{
  "vocab_size": 8192,
  "norm": "rmsnorm",
  "positions": "rope",
  "parallel_block": true,
  "init_std_down": 0.0,
  "optimizer": "adamw",
  "lr_head": 0.00605,
  "max_seq_len": 512,
  "doc_mask": true
}
Each number is 128 + 32 x the weight over its row's rms, rounded and kept within 0 to 255. Layers, rows and columns count from 0. The size above them is the row's rms in percent of the matrix's.

# layer 8 attention query, 448x224, rms 0.109, rows 201-231, columns 112-223
size [118 111 111 112 105 101 111 103 107 105  92 120 106  96 111 113 104 102  97  85 120 116 112  96 110 128 107  99 103 105  89]
[[102 129 121 102 138  92 160 109 121 165  45 161 125 110 141 155 116 156 108 166 128 134  95 161 166 201 140 145 166 215 129 134 134  71 182 116  81  77 116 119 148 133 141 163 207 116 161 182  93 126 160 135 121  75 153 116 162  67 112  88 109 121  71  88 124 135 105 147 141  29  85 140  90 119 164  95 133 127 103  40 136 170 111  85 156 122 121  92 162 124 106  99  99 110 125  98 110 158 121 106 151 164 205 124  87 132  94 164 126 132 159 114]
 [150  95 134 115 107 148  93 106 144 167 185 132 112 143 117  86 116 155 128  84  93 104 122 128 158 157 148 143 116 159  63 147 115 151 127 175 152 139 160 173  88 133 145 138 126 124 107 146 149 112 144 104 131 110  88 131 146 170 122 131 130  61 151  91 161  97 128 131 124 126  75 147  69  85 131 159 106  89 122 165 118 135 121 103 161 123 115 158 177 142 147 112 114 133 121 137 144 155 152 147  63 113 156 151 171 106  90  89 128 166 112 104]
 [102 129 122 130 136 140 172 169 144 136 120 155 119 109 129 144 126 190  85  56 159  84 136 148 142 150 154 191 138 170 140  87 142 111 180 149  50 136 122 151 133 145 116 153 162  96  99 157 137 111 202  75 149  96  94 101 108  91 157 107 115  84 153 117 132 156  67 158 163 147 103 113 142  96 135 107 114 140  93  93 123 124  79 119 139 136  80 107 154 166 147 120  58 115 131 121 145 141 183 147  92 129 113 147 142 110  81 111  94 148 156  72]
 [116 132 131 120 158 159 182 147 130 158 180  99 104 116 121 109 155 113 109 102 145 123 167 121  78 125 102 186 178  97 154 127 127 176  48 153  66 193 131  92  78 160 135 175  85 166  98  68 162  96 192  96 182  80 101 122 131 149  84 122  84 136 138 161 139 122 163 124 139 119 147  42 157 120 124 143  95 126 111 171 189 142 126 144 131 123 107 121 121 122 112 171  87  73 158 154 127 185 124 146 126 108  95 110 159 110 110 134 150 152 171 133]
 [157 139 169 137 100 142 136 128 125 106 156 139 163 118 156 139 166  84 145 156 178 128 140 128 101  29  50  95  85  82 132 112 121 157 108 123 144 112 114 165 138 120 158 122 116 132  98  96 130 140  85 159 130 130 103  88 176 125 167 163 123 185  49 125 180 144 130 110 179 166 150  95 192 125 146 174  93 161 132 171 122 121 169 173 117 118  74  94  95  93 109 145 139  82  81 164 145  86 104 131  99 148 111 140 113 149 176 115  96 107  90 175]
 [121 146 111 155 147 197 121 131 143 153 182 120 152 138 100 122  78 148 115 143 149 123 123 149  90  88 111 183 105 119 188 133 117 127  73  74  61 153 138 164 153 142 151  92 109 175  39 172  86  89 151  94 230 137 158  85 110 174 130 148 125  90 120  81 103 129 127 132 142  56 152 125 152  88 115  93  96 126 124 165 134 133  89 167 118 104  90 159 112 147  82 170 115  87  97 156 193 144 170  99 159 112 110 119 149 121 125 140 136 169 159 124]
 [148  72  94  68 183 100  96 172 109 128 117 154 155 146 119  86 139  69 170 129 134 104 175  31 148 112 114  71 105 109 107 131 135  85 124 140 190 116  99 163 129 118 116 135 107 112 119 113 115 196  80 154  99 172  95 165 128 111  75 112 175 149 130 119 131  82 145  80 114 114 165 130 106 138 129  88 192 122 107 169 108 103 130 168 102 142 165 124 119 142 137  91 196 116 161  74  89 142 125 133 154 151 134 153 124  90 119 107 150 126 113 109]
 [165  80  95  85 138 177 156 159 114 143  41 112 110 134 130 159 125 139 128 112 128 183  99 125 141 113 146 146 166 136 130  82  92 164 142 102 139 173 159 138 142 140 123 112 180 177 170  88 142 137 121 141 172 108 145 141 139  75 152 107 122 102 116 158  55 140  86  92  94  69 136  89 124 170 174 139 153 123 119 104 129 125 141 114 118 178 143 121 179 159 155 182  93 110 115 163 128 175 112 110 101 132 142  61  70 130 142 128  92 112 127 177]
 [142 117 165 107 161 117 122 118  76 124 149 124 160 132 119 162 158 164 151 139 159 118 124 125  70 105  71 105 121  60 149 128 126  81 104  98 129 115 155 131  97 180  76  27 173  90 116 116  94 154 118 111  94 167  95 120  94 155 138  97 123 139  87 188 128 167 108 153  83  67 197 135  72 158  97  89 189 108 122 150 158 138 155 145 190 162 181 139 109 100  74 157 168 100 130  98 122 185 132 158 141 154 141 118 121 173 207 158 122 171 177 114]
 [100 121 131 109 112  72  75  89 127  79 145 149 157  91  99 113  57 155 121 111 122 136  92 166 171 122 164 151 100 223  64 154 138  67 183 130 192 116 114 125 148 126 157 113 153 143 148 193  97 141  94 128  91 143 144 140 144  94 109  72 130 106 156  69 126  67 121 139 144 107  56 192  72 117 118  97 159 178 161  92  61  80 102  90 101 163 132 132 153 149 128 127 126 137 126 105 149 125 123 117 122 114 153 142 153 105 154  94 160 129 115  86]
 [140 117 165  77 170 135 134 160  78 115 152 113  67 150  93  88 115 122 118 130 152 107 129 150 102 148 148 116 129 147 206  88 111 114  99 100  86 139 134 173 117 123 116 115 152 126 130 151  82 170 173  94 140 112 139 198  72 146 112 135 121  68 162  89  77 125 137 163 136  67 152 145  67 112 174 130 146 164 146 127 163 143  88  91 144 116 143 106  86 159 110 116 130  46 179 140 148 133 162 103 129 131 119 145 103 133 115  96 143 151 159 104]
 [149 117 156 153  62 146  76 123 193 163 127 137 163  99 146 158 151 107 144 137 115 145 120 135 118  54 124 171 130 150 156 123 110 191 115  57 178 116  93 117 160  60 182 140  90 144  48 156 166 140  57 134 120 170 122 112 152 155 128 192 112 109  80 140 169 120 138 142 191 171 117  71 141 109 147 139 134 176 162 153 128 101 152 159  99 101 128  79  84 134 103 114 149 196 127 169 104  73 127 125  87 159 115 161 135 132 129  98 155  79 113 194]
 [112  93 109 147 116 102  79  97 128 121 178 166  97 110 142  91 103 113 136 104  94 151  66  95 114 153 123 198 111 154 130 179 102 129  77 162 134 123  54 165 142 118 138 121 122 105 139 181 104 118 107 100 114 147 104 137 120 141 128  83 122 146 133  81 134 123 119 176 158 161 119 161 164  78 144 162 156 113 174 117 127 124  65 113 109 156 126 192 173 161 131  78 140 159 111 142 134 125 162 129 148 156 139 146 154 125  93 182 155 140 153  71]
 [221 167 120 114 128 158 119 156  96 138  59 185 119  98 139 149 180 122 191 142 143 159 166 131 102 102 111 111 116 155 124 153  81 166 100  91 201 103 144 139  91 146 130  97  36 164 141  69 148 169 134 139 150  87 141 156 138  84 161 145 128  97 170 146 122  69 117 111  97 127 126  73 144 178 159 163 135 121 126 164 183 141 103 141 107 109 152 117 155 116 104 121 104 140  78 130 138 143 179 136 121 103 131 159 125 161 192  62 101 118  77 180]
 [131  95 113 150 112  98 104 105 109 122 120 160 159 150 149 148  94 159 128 161 113 116 116 148  98 146 146  91  97 228  80 198 164  50 152 171 181 103 106 141 141 180 104  80 129  84 181 157  77 163 149 171 109 154 128 113  99  85 154  87 152 118 104  80 147 140 149 141 120 119 125 159  90 137  82 120 117 118 174 127 150 141  92  95 144 103 187 159 127  99  98 142 104 167  61  90  78  72 143 126 132 141 138 139  98 171 115 151 128 132  98  89]
 [111  79 131 126 127 123  25 130 159 132 158 120 135 139 137  77 100 103 122 115 130 147 117 131 140 109 155 136  93 136 131  95 138 198  87 106 163 123  88 129 142 134 181  89  69 105 108 137 106 201 117 127 109 104 102 105 123 114  75 127 116  57 147 117 151  72 123 159 152 214  98 128 173  90 114 160 168 144 155 203 156 134 108 178 123  92  97 192 175 119 134  82 103 156  94 135 152  92 146 119 124 138 119 135 121 150  66 148 142 121 145 154]
 [ 93 136 119 114  51 136 105  96 163 124 164 166 154 120 134  93  80 151 145  89 117 155 111 144 129 131 124 223  61 143 125 145 140 163 125 156 103 113  73 115 130 122 131 126 169 136  99 124 134  93 116 160 119 126 101 130  94 135 155  95 144 146 120 101  96 128  88 160 174 170 128 109 126  80 125 162  94 161 162 191 114  88  52 100 176 106 117  96 102 152 158 137 110 173 111 173 158 129 115 163  64 162  87 136 131 119 136 144 147 111 132 122]
 [176 135 159 116 112 184 178 147 163 104 142 139 115  73 129 170 153 121 121 137 200 123 206 123 163  97 123 143 149  79 192  76 171 138 144  95 132 156 120 139 105 116 175 173  84 122 100 161 136  96 170  98 187 137  94 109 137 161 123 160 105 106 113 128 183 130  95 144 148 114 210  89 192  86 175 177 139 138  90 162 149  96 171 189 138 106 138 144 143 122 150 152 141 125 138 163 133 136 109 114 135 120 170 126 155  99 120  90  58 129 129 145]
 [120 103 119  96  91  96 113  93 187 121 104 140 134  75 124  72 105 163  91 132 120 132 146 121 129 136 159 210 116 111 100  77 155 190 123 123 163 106 122  93 109 133 106  84  90 127 137 103 166  93 162 136 117 156 100 104 117 128 165 125 105 117 113 107 143 130 123 173 101 115  84 101 122 100 106 123 112 116 139 212  61 178 163 143 156 134 118 109 114 103 115 117 105 173 124 116 124 104  87 139  80 187 123 106  49 120 125 111 107 118 133  93]
 [108  47 104 123 118 120 113 124 139 112 181  91 134 161 100  57  67 154  99 138 167 175  99 122  92 123 125 208  92 145 123 140  93 131  74 145 121 140 167 204 142  95 172  86  85 153 131 159 143 142 122  72 126 166 133 177 107 150 115 156 106 107 159 131  98 114 152 177 161  97 125 113 121 137 169 137 120 152 171 189 119 163 126 125 159 137 137 158  55 122 127 148 106  98 121 136 122 106 155 137 148 170 125 113  88  93 121  94 150 157 190 102]
 [143 151 103  82 135 117 160 114 148  96  49 144  95  98 166 179 122 150 107 188 131 118 118 169 138 132 147  73 156 107  93 159 104  52 194  80 157  88 155 166 115  85 147 105 121 133 161 130 118 148 143 158 137  89 138 101 150 118  90 141 147 121 118 136 127 143 139 135 146 151 154 207  98 151 106  98  98 172  93 100 157  99 109 113  76 112 159 105 156 118 142 152 180 158 127  60  96 158  92  90 147 137 152 164 124 152 172 122 117 170 110 122]
 [136  64 132 146 143 131  74 138 100 152  99 116 103 142 126  79  98 123 154 131  63  88 108 133 123 156 164 174 115 114 115 133  91 175 121 136 140  81 119 170 108  80 197 116 123 148 207 100 136 117 117 100 123 119 182 122 123 127  63 145  67  88 133  90  70 120 125 157 151 168 119 111  58  99 103 134  64 170 153 170 112 120  60 135 117  55  98  89 133 120 142 119 145 149 127 165 125 114 103 123 111 192  93 143 180 152 108  66 191 124 150 142]
 [181 139 103 185  61 151  87 117 177 121 110 122  65 129 158 174 136 127  72 103 133 166 132  98 183 102  98 133 129 122 126  50 103 178 167 164 181 144 134 125 128 117 149 169 124 196 124 120 176 157 103 148 122 118 125 179 136 153 149 109  86  83 168 189 167 140 147 136 124 145  57  92  93 101 126 171 130 168 134 147 114 132 200 124 199 175 145  89 134 147  94 132 126  97 160 138 113 123  91  94 111 128 115  97 148 102  70  66 105 114  99 100]
 [ 86  98  96 105 109 151  97  88 131 121 168  93 182 151 100 110  65 144 120 134  72 111 111 110 178 172  82 111 147 183  90 138 145 177 102 152 167 150  74 133 135 133  90 154 154 142 150 125 114 157 129 167 114 106 129 146 127  88 109  96 134 122 149  99 159  80 140 143 143 127 121 104  87 136 156 123 195 114 176 151 126 128 100  81 152 140 116 155 122 159  45 115 126 121 139 110 169 110 110 126 100 151  86 103  93 170  91 181 148 132 126  94]
 [106  98 145 146 138  89 139 105 168 133 157  82 162  77 164 158 149  97 143 142 111 164 131 156  72 107 126 123  92 138  80 116  69 102 170 118 139 113 107 145 184  86  79 111 182 126 134 184  84 139  68 140 104 160  98  90 137 131  92  76 144 101 117 142  89 108 124 120 130 123  80 190  88 123 140  86 157 162 119  64  38  90 103 118  79 157 165  98 154 153 184  76 172 197 124 129 146 110 109 105 150 142 163 174 175 137 148 137 131  98 147 150]
 [174 162 157 154 151 156 142 166 134 120 130  98 151  51 145 186 133 210 136 125 199 134 107 167 146 106 127  93 133 141  81  79 117 183 127 108 138 159 138 152 107 120 116 134 147 138 130 110 139 148 169  47 135 133 145 122 133 156 130 126 118  66 135 115  74 132 112 107 161 138 100 166 100 155 168 132 134 142 111 122 111  88  97 139  82 115  79 178 166 104 153  91 136 169 107 146 161 113 163 163 114 147 200 128 105 128 154 172  84 134 117 138]
 [112 113 122  86 107 119  98 101 161 154 145 132  98 136  74 117  98 139  61  91 135 141 102  88 160 114 113 119 135 145 129 158 148 126 172 140 176 169  87 113 201  87 147 104 180 166 131 103 122 119 127 169  95 181 104 135 128 101 133 153 147 193  97 158 183 160 107 113 161 139 145  66 161 129  89 112 134 160 178 168 107 146 114  98 176 140 112  54 118 107 100 207 152 147  92 176 109  74  56 125 113 155 112 102 106 118 142 152 148 119 151 127]
 [138  89 124 139 105 134  82 122 142 158  49 123 172  93 115 173 134 141 116 138 108 156 120 124 143 137 170 169 128 171 149 151  51 104 143 155 236  79 161 130 130 120 168  64 119 127 115 156  88 145  89 123 129 141 150 115 162  85  69 109 134  91 106 142 111 117 100 136 100 169  90 157 116 112 138 110 115 157 118 155 118 130  46 142  97  79 156 135 121  78 121  86 149 203  81 131 127 132 152 131 148  73 110 143 170 189 108  95 131 155 113 126]
 [214  96 142 163 112 140  68 142 156 131 168 128 140 168 124 156  74 189 181 141 142 124 117 141 125 111 112 144 124 188  99 156 147 143 130 144 143 130 104  89 126 126  93 146 110 199 169 114 139  97  60 126  96 155  94 219  59 130 155 148 208 139 105  98  93  83 140 105 126 159  89 119 144 101 135 132 129 107 164 131 126  63  77  95 111  80 133  83 180 151 141 142 102 167 113 144 119  55 158 188 114 155 118 100 187 165 147  92 132 134 149 138]
 [129 138 148 153 134  97 157 129 165 142 110  93 137 114 139 157 150  91 154 140 139  97 120 173 173  94 131  71 162 152  69 156 103  57 198 113 132 105 109 138 124  64 188 151 188 130 162 183 158 148  87 158  91 157 158 112 117 149 103  98 110 116  82 152 145  73 118  94 116 129 106 184 117 162 118  74  80 112 100  82  68 104 135 137  51  90 149 100 164 140 142  29 179 189 117  87 143  93 117  62 166 156 125 179 135 164 169 129 115 109 101 135]
 [146 144 155 152 157 100  56 119  83  89 172 153  85 137  70 124  60 164 146 129 161 108 126 149  87 117 112  94  38 180  51 136 118 152  90  93 102 197 104 155 136 128 129 135 160 135 112  79 173 108  81  77 101 109 100  89  85 166 133 187 172 145 151  89 108 151 138 185 162 148 182 132 129  86 183 122 154 120 152 126 121 161 100 102 183 152  95 160 178 102 130 142 101  96 145 138 115 108 109 136 133 171 180 101 132 145 131 135 137 130 165 152]]
# layer 8 attention key, 448x224, rms 0.108, rows 201-231, columns 112-223
size [ 98 103 109 103  99 106 108 104 106  98  93 104 104  94 103 105  99  89  95 104 123 114 123  96  99  87 113 101 109 102 110]
[[ 74 121 153  94 139  73 138 100 177 166 134 157  83 156 105 155 110 120 127 126  93  95  80 164 179 140 208 131  97 106 123 188 176  99 171  84 123 128 120 106 123 169 131 108 146 110 146 155 135 135  74 139 140  96 122 112 113 126  82 179 123 143 153 156 235  91  98 101 108 118 153 128 171 142  89 119 192  71 150 142 131  85  98 121 124 116 168 156 106 105 107 107 124 167 146  88  84 110 142 128  78  82 137 149 138 106 117 133 160 104 114 107]
 [159 118 116 119 108 140 168 136 185 172 138  81 112 109 198 127 142 114 132  92  99 111 115 161 113 103 113 114  71 140 146 145  84 111 141 148 148 103 165 114 116 108  92 130 187  80 132 128  90 195 129 133 121  95 124 114 111 160 141  96 144 142 146 106 154 121  94 186 120 201 107 179  64 187 145  90 217  92  87 150 169 115 162 103 105  81 129 139 155 178 181  94 113 166 140  94 145 165 173 158 146 130 143 113 185 219 116 136 112 105 112 130]
 [121  71 178 148  99  56 187 120 193 179 135 129 106  92 123 109 121  79 100 194 146 133 130 153 105 147 141 151 121 111 124 127  64  67 169  89 149 122 107 153 132  66 155 172 159 104 116 164 112 118  82 151  84 139 163 128 102 118 130 115 113 126 115 114 183 146  55 127 151  82 154 184  97 127 186 117 117 151  99 133 110 109 113 107 135 105 120 126 163 177 182  92 157 167  98 106 148 169 126  96 142 159 130 147 117 124 124 149 147 163  90 134]
 [204 133 168 102 114 172 104 160 116 124 108 121 115 133 105 130 168 177 117 122 154 176 173  97 126 124  75 101 166 139 112  86  83 171  97 126 147 164  92 200  55 150 178 118  85 104  59 113 135 163 112  76 116 118 162 160  91 187 150  92  61 161 112 102  63 175 181  96 164 157 160  86 109 121 155 139 101 158 130 154  70 109 142 131 125 157 112 116 126 177 164 135 187 107  92 133 145 105 111 110 125 161 141  96 104 161 183  97 104 108 164  98]
 [145 152  95 119 141 187 107 118 126 102 130 100 168 177 152 165 121 129 127 132 190 104 177  77 124 140 120 108 142 166  73 134 114 176  59 182 124 135 114 122  92 116 129 159  62 132 125 118 117 158 124  95 111 193 166 148  99 147 122 102 128 106 131 141 101 194 166 104  97 117 104 150 143  94 133 148 118 182 127  55  81 126 145 141 101 146 146 110  83 101  78  76 173 112 161 142 146 131  84  94 120 145  85 155  76  98 145  83 167  97 155 134]
 [110 155 127 153  88 165 143 108  67 137 168 127 173 136 188 138 133 112 133 137 163 144 154 142 120 106 100  96 113  68 140 124  77 155 109 162 135 134 140 181 118 142 158 117  28  79 100  76  86 109 131 131 139 145 177 139 130 211 198  87  90 143 128  85 111 133 130 188 144  97 164 128  93 142 162 124 130 130  89 146 132 155 182  82 176 134  84  78 138 127 150 125 139  19 136 129 111 151 163 138  85 150 141 121 110 148  99 156 119 168 140 126]
 [163 120 153 124 115 127 138 188 106 178 102 151  47 133 107 120 126 113 118 118 105 161  70 153 159 189 154 137 131 173 114  87  76 135 154 148 167 166 163 108 100 162 125 153 120 180 113 112 132 176 167 155 121  70 126 147 152 134 138 139 164 186 142 101 112  66 144  89 164 136 116  82  74 172 136 150  42 132 136 193 122 117 116 123 140 157 154 201  99 141 133 132 111  74  89 131  95 131 170 195 166 125  92 120  97 106 105  89 120 174 137  84]
 [ 62 161 133 123 139 216  97 123 119 136 156 100 149 191  80  86 138 121 168 134 167 108 104 109 110  91 166 111 105 169  66 162 140 201  96 143 126 132  84 158  83 157 178 116 103  65 103 126 174 109 107 110 150 135 159 146 123 190 118 176  82 120 160 142 120 103 139 137 158 118 121  69 160  75 134 116  98 186 181 125 146 197 125 139 161 134 142 172  68 124  54  77 164 100 151 162 143 111 154 117 151 103 112 169  88  95 127 150 146 117 148 164]
 [124 144 151 109 136 190 121 156  82  96 162 152 183 175 149 111 187  92 122 113  96 107 131 176 102 114  87  76  79 101 135 105  60 169 131 118 190 110 162 125 121 148 179 156 135 112 138 159  63  99 160 106 104 143 146 116 172 142 121 120 136 121 134  86 117 197 169 135 112 100 167 112 132  99 111 127 134 139 168 166 128 178 174  99 102 182 146 146 127 120 128 133  80  95 179 108 174 154 134 126 144  90 120 129 126 114 151  87 123  86 118  73]
 [102 143 133 139 196  66 104  93 108 160 122 157  70 128 100 138 147  96  83 137 117 107  37 124 146 148 100 141 144  58 151 160 189  58 174 102 116 119 120  91 220 132 113  85 173 168 153 139 126  84 105 187 127 124 152 104 150  80 113 122 188 171 116 100 125 116 111 116 121 156 162 139 170 123 106  85 152  64 127 137 163 129 132 144 164  81 122  91 145 132 170 176  74 161  86 149  73  94 134 155 111 137 124 114 136 135 103 151 122 201 131 121]
 [189  93 179 118 137 140 150 128 120 134 145  98  97 110 130 136 135 150  82 160 158 149 149 139 160 153  93  89 149 119  97 127 125 117 180  97 131 132 127 192 115 119 187 123 120 168 123 101 110 159 124 137 186 125 122 154 149 160 173 146 106 137 120 113 102  77 106 160 162  95 141 137  63 121 218 162 111 113  64 160 123 159 143 106 137 101 108 118  94 107 117 149 151  81 130 140  81 100 152 109 149 200 165 122 119 143 139  87 154 190 146 128]
 [118  69 167 150 197 139 164 155 113  98 145  68 190 119 160 129 158  63 151 113 100 118 129 103 160 170 116 112 109 164 117  86 153 156 148 133  96  87 121  39 121 143  77 190 112  87 139 120  86 168 162  71 155 118 113 110 104 122 101  55 199  77 110  80 132 155 118 147 103 114 129 126 142 130 139 112 155 131 100  98 127  69 141 148 155 154 103 129 141 145 104 117  75 175  68 139 160 172 124 146 120 144 123 130 103 108  99 202 129  96  96 164]
 [140 105 137 158 154  75 148  95 138 142 136 180 143  69  94 166 137 116 140 151 116 129 119 140 108  88 159 178  89  99 146 121 117  96 222 127 126 113 145 109 165 140 141  86 177 116 139 143 100  46  88 121 102  72 131  98 107 129 171 152 112 122 103 113 123 146  94 123 119 122 135 124  90 150 116  69 114  52 136 123 151  61 120  92 162 127 121  77 175 157 166 134 105 134  69 129 115 111 146 100 127 131 154  90 197 137  83 150  57 145 118 177]
 [123  85 146 135 147 154 101 175 149  87 122 102 198 148 156 108 125 104 179 117  97  94 110 134 138  87  98 128 145 189  99 111  72 158 141 173 136 117 102 114  45 161 146 169 102  71 122 134 123 171 164 111 120  77 115 146 108 119  83 107 125  90 146 115 137  86 142 144 112 112 106 138 107  84 111 173 136 187 152 142 127 126 166 134 103 134 132 221 111 135  66 103 136  81 125 136 108  98 112 140 148 135 142  99  99 134  88 129 188 169 127 123]
 [ 77  92  90 110 163  41 117  84 158 104 127 166 134  60  94 152 132 193 125 157  61  99  74 179  98  92 112 146 129  86 124 169 147  51 176 102 102  85 148  87 186 124 124 110 162 139 158 185 114  88 124 172 104  77 104 116 175 110 111 136 155 145 152 165 194 138 162 155  99 152 144 158 154 159 103 153 138  85 103 127 160 118 116 116 145 131 137 119 149 103 154 164 127 172 138 146  92 122 164 125 122  51 144  91 186 146 152 150 120 159  95 111]
 [143 143 114 159 126 103 164  80 138 156 139 178 132  57 169 125 103 107 124 125 136  79 146 118 112 140 109 165 155 169  46 154  28  93 112 116 141 111  52 149 134 160 126  83 141  92 138 178 190 158 135 110 121 125 231 122 125  82 112 130 116  82 111  78 115 135 101 159  78 100 157 202  75 153 142 118  95 166 102  95 114  74  77  95 116 153 137 126 131 128 114 147 141 172  91 119 122 129  98  91  61 118 156 122 129 112  93  88 166 119  64 142]
 [ 99  91 168 126 170 125 112  80 171 178 151  99 123 103 122 145 116 159  82 188 151 157 132 163 101 113 129 128 139  78 118 149 148 107 170  89  89  99 122 149 179  94 153 126 172  96 102 134  78  62  52 131  96  96 114  83 126 148 153 173 118 132 110 153 110 140 110 114 118 137 110 103 119 121 126  87  99  95 102 153 167 106 105 134 123  60  96  61 200 157 138 108 159 144 112 143 130 159 147  87 173 144 115 146 163 102 149 144  91 138 140 213]
 [105 115 145 169 149 144 116 189 100 115 118  68 100 125 159 164 113 110 136  81 155 116 119 149 106 133 148  85 144 164  89 128 124 176  98 121 128 153 125 157  33 144 150 168  79 120 143 103 158 174 133 118 156 145 174 112 125 221 108 111  97  97  86  72 130 123 119  95 115 108 145 151 150 121 160 156 146 146 175 145 132 148 158 128 110 155 116 177  65 130  75  90 124 110 121 184 161 116 110 135 122 146 146  94  74 166 137  99 113  78  88 106]
 [ 96 141  66 112 117 141 165  96 146 154  91 122 129 132 110 115 116  89 155 163 107  87 102 125 127 118 111 120 143 140 106 184 147  97  86 143 156 110  94 107 192 118  67  76 201 103 165 149 155 104 138 127 105 116 181 114 108 131  99  81 114 157  87 148 126 165 107  82  80 128 140 139 112 159  91 170 109 126 124 116 139  97  88  98 109 121  91 133 147 153 143 136 105 170 144 158 107 128 102 132 174 152 180 187 134  81 130 154 195  87 147 132]
 [126 124 182  87 125 134 159 155 143 150 155  98 117 106 118 124  76 110  97 147 130 113 117 132 149 159 112  92 116 137 127 112  94 153 124 136 142 103  80 178  61 171 153 131  97 115 163 145 108 166 153 148  96 147 170 173 151 128 154 170  86 137 104 110 109 104 119 150 173 128 157 182  37 143 173 173 115  77  70 172 117 144 176 124 149 146 180 166 133 133 118 105 183  46 129 178  92 104 153  96 174 165 118 147 122 144 118 144 143 156  83 136]
 [111 153  90 136 163 121 151 120 145 111 147  79  92 172 157 130 159  81 140  87  56 106  72 134  94 169 118  98 165 155 163 128 120  85 166 140 133 132 143  85 101 154 144 205 130 170 159 154 108 162 115 143 187 158  83 138 136 105 113 105 214 113 156 148 176 110 122  95 134  90 131 106 182 146 145 122 110 145 176 156 223 147 125 134 111 171 140 177 118 131 100 125 131 116 164 119 195 106 116 116 119 139 115  90 159 179  53  71 129 162 128  75]
 [150 162 118 128 117 180 172 138 170 110 154  41 108  64 123  71 110  81 129 181 155 172 110 103 136  86 109 125 113 149 160 178 144 106 128  82 106 138  48 164 134  78 103 124  89 133 131 126  93 136  73 120 150 113 144 125 126 136 185 118 149 178 118  95 102  78 136 132 168 143 127  99 109 135 122 128  99  93  86 211 184 106  86 102 136 122 146 149 133 144 154  77 129 146 138 120 173 161 121 140  89 202 161 117 142 154 147 143 102 103 197 101]
 [111  83 174 158 125 136 123 152 132 132 100  88  93 123  99 117 157 121 115  89 105  59 139 124 104 137  68  60 184 136  89 181 147  99 122 129 104  60  99 125  35 136 134 147 158 118 205 123 153 187 157 117 117  79 144 141 154  94 128 182 181  95  67  80  48 125 111 116 155 131 122 158 146 130 128  86 143 123 117 134 100  73 153 210  80 147 106 176  64  77 122 169 119 182  77 174 122 145 123 157 144 126  91 147 135 163 161 139 142 108 117 124]
 [114 152 139 106 138  97 126  76 172 162 124 149 143 165  78 159 123 145 102 105  70 116  90  83 170 165 108 157 124 132 118 155  61  76 182 124 138  93 110  92 114 159 189 152  94 114 130 145 100 130 143 157  79  82 139 180 122  55 136 149 157 112 151 160  92  87 150 122 108 155 105 131 110 182  74 133 116 136  68 139 163  90 103 110 158 139 128 136 161 106 171 181 130 120  50  66  61 105 127 123 105  49  66 102 127 149 119 112 148 176 125 123]
 [138 187 126 141  97 168 119  59  92 138 192 116 178 164 123  82 155 126 146  75 151  67 177  59 120 121  94 139 123  71 170  47 147 152  90 137  75 100 130  54 185 100  79  82 128 137 122 113 141  75 103 126 100 120 146 115 156 113 124 147 129 159 115 187 166 142 139 130 130 146 134  53 127 108 110  94  87 135 135  44 106 168 155 141 121 110  91 109 183 124 150 150 130 100 110  85 182 157 114 135 120  79  94 160 127 111  81 114 157 116 145 144]
 [116 103 100 142 144  94 109 227  87 126 138 175 125 104 145 100 111 138 169 119 149 116  74 104 133 111 136 125  66 179 148 158 112  96 103 130 196 187 112 145  85 156 137 178  92  63  74 133  93 119 127 159 134 183 169 137 141  98 154 106 108 109 107 108 145 154 135 132 112 122 100 145 139  95  95 100 155 167 186 169 171 141 152 115 124 147 109 190 130 126  85  82 151  93 156 146 127 101 132 145 131 193 151 113  81 133  98 125 188  97 121 124]
 [ 91 107 128  86 173 102 110  89 141 157 131 173 149 152 123 163 161 148 157 127  92 144  90  91  81 197 172 162 118 130 117 146 152 105 121 112 175 143 121  78 147 179 155  72 162 113 136 114 110 115  70 176 109 138 110 169 156 115  75  98 162 149 130 177 152 178  67 103 107 122 145 143 128 129 115 123 158 131 161  92 152 103  99 161 183 166 101 116 120 152 216  56 114 170  97 136 138 115 116  87 106 139  76 140 119  72  76 125 222 138 104 116]
 [ 96  90 127 152 118 169 143  72 176  91 167 118 125  84 143  85 148 123 203 117  19 105 101  66 120  81 118 145  97 178  83 121 126 124 156 109 123 102 104  81 133 162  91 115 165  55 115 158 108 154 120 102 146 135  65 151 131  97 115  76 130 117 126  98 178 101 108 153 108 100 118 182 132  75 102 130  84 145 138  88 172  84 152 115 140 102 120 168 168 172 152  95 162  95 120  98 158 134 122 147 134 134 151  89 149 134  82  90 147 133 177 153]
 [148 136 147 180 115 105 109 131 103 146 155 135 167  58  80 161 150 168 144 135 177 168 132 125 122  96 131 150  74 110 138 117 162 106 119 121  67 144 121 136 125 198 143 110  89 117  62 150 132  96 104 157 123  72 121 122 112 200  97 163 104 143  89 173 102  94 141 133 145 162 118 104 146 134  94  81 175  95 163 122 160 151 132 152 167  91  97  94 167 149 133 128  89 181 110 125 110 153 145 146  82  97 164 129 149 106 171 202  82  93 102 171]
 [ 87 103  87 170 151 132 100 156  89  87 156  95 135 118 122  84  71 157 159 126  76 152 139 138 123 144 136 176 136 155 149 118 188 115 119 109  76 119 194  89 135 109  55 140 122 203 115  75 154 108 158 121 172  98 118 129 112 109 112 143 175 112 100 138 114 129 170 152 111 167 163 125 109 134 103  68  80 135 116 124 112 117 116 135 170 136 121  73  90 132 183 122  61 170  96 141 101 127 131 175 107 144 137  93  90 112 129 187 141 131 195  80]
 [142 162 126 116 128 123 134 130 122 184 109 154  73  46 131 143 102 134  82 162 204 150 163 144 124 118 142 162 111 111 140 179 166 155 148  98 135 173 136 164 185 117 102 106 182 137 122  90 123  84  46 112 107 129 166  93 124 174 180 101  75 139 124 125  65  79  99 178 137 103 145 116 142 170 165 117 223  76 173 121 135 102  71 166 108 130 103 102 109  71 151 143 110 199 143 122 127 142 171  90 104 128 179 155 154 121 151 152  93  82  81 186]]